config.yaml
num_hidden_layers: 13
hidden_size: 256
num_attention_heads: 6
num_key_value_heads: 6
head_dim: 64
intermediate_size: 1024
vocab_size: 512
hidden_act: "tanh_gelu"
norm: "layernorm"
norm_place: "pre"
norm_eps: 1e-05
positions: "learned"
qk_norm: false
attn_scale: 0.125
bias: "all"
tie_word_embeddings: true
parallel_block: false
init: "normal"
init_std_qkv: 0.0843
init_std_o: 0.0
init_std_up: 0.0843
init_std_down: 0.0
optimizer: "soap_variant"
learning_rate: 0.00449
beta1: 0.95
beta2: 0.95
weight_decay: 0.073
lr_head: 0.00939
max_grad_norm: 1.0
warmup_steps: 200
schedule: "wsd"
decay_fraction: 0.684
decay_shape: "sqrt"
final_lr_fraction: 0.1
batch_tokens: 131072
max_seq_len: 256
doc_mask: false
train_tokens: 512400000
max_steps: 3910
dataset: "wikipedia_en"
Each number is 128 + 32 x the weight over its row's rms, rounded and kept within 0 to 255. Layers, rows and columns count from 0. Numbers have three digits each. The size before them is the row's rms in percent of the matrix's.

# up: layer 2 MLP up, 1024x256, rms 0.16, rows 1012-1023, columns 0-127
# down: layer 2 MLP down (transposed), 1024x256, rms 0.144, rows 1012-1023, columns 0-127
up1012 089:083165171181142132099072146135127141142158111109106106090086148139137223021119129153144127075100097124138115155097119173143106143122148121079126157138119100110076176110181181086115127131104125130107086105126111134145136123120119112098110134101082152141084105099119134132139094063146126123101138108157184172090142123116104116160136172158169124112091143135117151153113121089111128107108
down1012 090:182093128145113068143137162122083152146135103103134070152141109150117124166069058068110101110118135156121071096094142127148109113206090105137156108176158118141128172125073105100068111137135121163096128175116141172153153094115109146088117169156147175170148058126092137110127128153184138079124079161087155119160099118111094182162121158158127158135126159113113058103153100167159088125131
up1013 096:120136119123165171121112196218122133096116152081177092100116150140167097161200141155139158108111112153110115075183204174175124148129098121169094168150137115138136109118144154062120144175085174101132190092200070195148148139079131165169126067142116130162154098130111105110182100135120125171144083126166166146164112081130077146143130155071172101157104156114117129102115064106166074132120
down1013 099:111118116108153171093106123134135142118108113137161143172085077133193164128123110180143105083150039128124147092102109076085155083155116137143155108142130137069111102114121146150104134145184108105162124157069105159075226171086140162155158133100159133144143128114120106095122074093178187118141127107185114129094145151170090152102139141147117102108097091137094100157133167148130075182087
up1014 092:093144132176103129117081086150100103029127117114192081168098149167091116151169150138144126106152164143138075174130128147174112094106123135117089141122102091117121196125126100097197177107111140122123028105115203131123139117113125131154142111088143128151128123132138091100107116162125130108155109111119042186109130140084128094121077088127118104152149102129085118073181117104111122101162
down1014 096:144115138125120135105163106083149090117082126153114209155144113144137118190142113153161095058108071123137124098095083080165130110126139061099150097139133119119129126156114117145093132089042187114161143204105157147121169109163156099107150154136088117173099116128103181145152128143131131104148144138179150152111121069149107171177154139119122113162093144169104158093126126137130093092084
up1015 098:120065159086128153120074098118139182093116116200080166185165106178156155065143163120131126173088142091103122093130050163155184112135085155115174070187105146132116163143123127128152090133158161106098141133099069152091126131173116226130059073103156147085111139147105155076172115166157118146129123137135164130127133107139116093138079101177080129190143131084127128118162138122100194115108
down1015 097:144173132034112113147111141086115143129142092179102039153079098136081171122132151096098146099131198136138104152138159173124137119096132134173137163159155125142106096162124139068112149173077092130147173119052145074125148127106138124100171173125130151156127092095139165128161106127114144103157140124132130173110120176113125084125109158088125146125172149045165115150130089114121171140110
up1016 103:112091136140113182186120126069160134141122177110106145123166159115132116142108193122179139104162132137142200044094175165160128090121115148156126158109145114163156098140089109074102089128105132141094141112132132102121129117106112107094108144125108103157120128120157098103125195123119078120158152228211111136202157104128134097118073125088103127087121091187076095098101113106096153174165
down1016 103:155127124127124117135105097131087161207126143065059130192132128142143097112143073103125124146180152132169173170103074121122135144100118090205152117146127102119173142098125149118137181133128104139178110160143137166147153127164136169064095105132168198141134113111108123122098133139133127152207211157133116122093124112156063167129113186118063074120105105153133068154100127157161161154128
up1017 096:121121141115155205166141141081124087139137114132102141180114105193082110153146075124211154186095116123147099096115090178067157066121140110103103086102164079162114159133072180135138161155155153121132106173127163190065132120076080140149107130180119121119118156121187101144155142077094142072110084104192075155151156110159129087138152115062100079108107137091102153091111063178085132101112
down1017 101:155145090127124140093099136106093109046154158129105128137145147130144066146148189116148109047132140194165112107144108085163141184203101122096085141150115139067134214133143126102139120154125179115164098139129125127145156091092175147184161116061072115156121135188151139161085132091108062187121118195122098099095168073091103150151177163200161157114096090119162095097192183098145116116129
up1018 094:097115073111058086156122120069132155124130154152076143079102108168125116122154144083170140119071153139121154079143115114132173133113158151079139137132096104134097149125119203161112129168176188213071113135104095134155123115147179165136093115059143106114098195065117111103134103088134141130133155100149144171151194125094144074147082171128147192105112134099192096157057122111078113122100
down1018 098:125183154107068116085172146093153137101096120059103145117104163159156157059136139129125160148119127133138108148153132077094119048152092141129113157135094158154052122174210229114183096155142133099093134093046153139075134116068096180138114081097153173123177172160107151098157087121099143106162109167187141116169123168095109116116178120152107146102156095164110145169130135130160156153119
up1019 102:142147135158159183152095141180103090165195180107141114120034173152105081193138110121099144166113115102116183132189108138119086101117181156117128166127126057121148081105153099098140186167120128099094106123135095144120097161077122112147107150141161132108144160117114097162117085117118117152162090194173183169127137138106149100082059131120121120144129106175126063105121125111115147112149
down1019 102:198116068180070085147110048115147135133198153120141146142168118111100137141165106114112116167129156147132154167138100152062164144131173074139148131103027081171159135136083079119195137192157135126134145103144160154149152089063137135175099111098138180114104143144118147127157132094134150126155162058079121133095109154118162176184142124145147142116118119137167140102162127178153124135173
up1020 106:089074080127101131106114124170154217109132127182142125130118163139127049132141119162147156108093107116152065138149125155106155120155147126110132144061181120153102144101108138115139121145160079120152128088095144127171163100122178165160132121073125143130159117169103142121111091052179172138121054127157143130129046091124119185117097124153108170129122154178200159144125154137080090070091
down1020 107:138119160126135088082158130119080113121152129117140147131123083144130126093149122071134136132180147173139141134153146118072117091179107176131135177126135079148133067131156105152135115148111168177108048141168161164118148148172126138184106124151122118145060091101127153085101155053165171089115082128125148172063128131127065098117110162149198121099148129115099113114076134087064170135090
up1021 097:111114142101144124152102125153109114118088164097114171162148136085140180146205151173158101114021100116118136129161169119227143087082181119102159084118146111108108142101180123107180139130101151091121168140070099135158139114137117148170158124151104158139152149123155130081145150094134089152150132139103128147097125131170094152185110140126188150101091105158135100096136144137094079146162
down1021 104:157156154178148165107075062130138169087074126098059084089125131150117103176020046122090098154169154097158114145150102122102125191113124067144130138131155071117159122150160170152164089147141122128124072093163140121125139107105182145085125115106127111183136111109098159153131076183154125083089084139152112109188127126094165165105105080107139069181169147132109199088097142168136136145087
up1022 102:086072126195124118148163125186175105191095114089193161162191125128162064145138068133177162089090096147068107134110076132133113098116179115131184109160123036108089098140069134093199114128066125164118122113106144171180129132150122120171142129163147077115141122140134135144138122098167069146125120177014137128129095123164123137149088107131201116143102147157121120169170104141150163100156
down1022 102:107114091142146148120082112070154162141124126119119127056140133164103157096161178116105116077132211190118184108133146173126109143114189150123134173164116148132132107127137129062141079182158139127062100143178156110087155088165090095106141156128113085136171066093163131068087120165134135142069100157125162083131086110101153122110194111115128130155198108191148116134124126175100133135123
up1023 108:124078083110074134092065085101094095087124148134084107121183070102126078136158147106124076145081126135129088192171125145125116134127133115158119088127129131161124151069165166177131088117148173166141144170158153143110098150194134137102171135152151152131104185098108094149107129162146097145101099146149086164047139176081126116135109137117079168163130179137126112089126143113133129167110
down1023 098:153105095147123154028127125116169133133087164086128047142147147127097108149112114121090064166149135071148165130132110065137134166102123141116194114138154129136062079127126140110155074149110105149137168163155119153062142154097177122165136140115106145068182168088134158146131082108109190102139116085128113130150148138145187141121131129115128106104125145152118076116142171230066087154110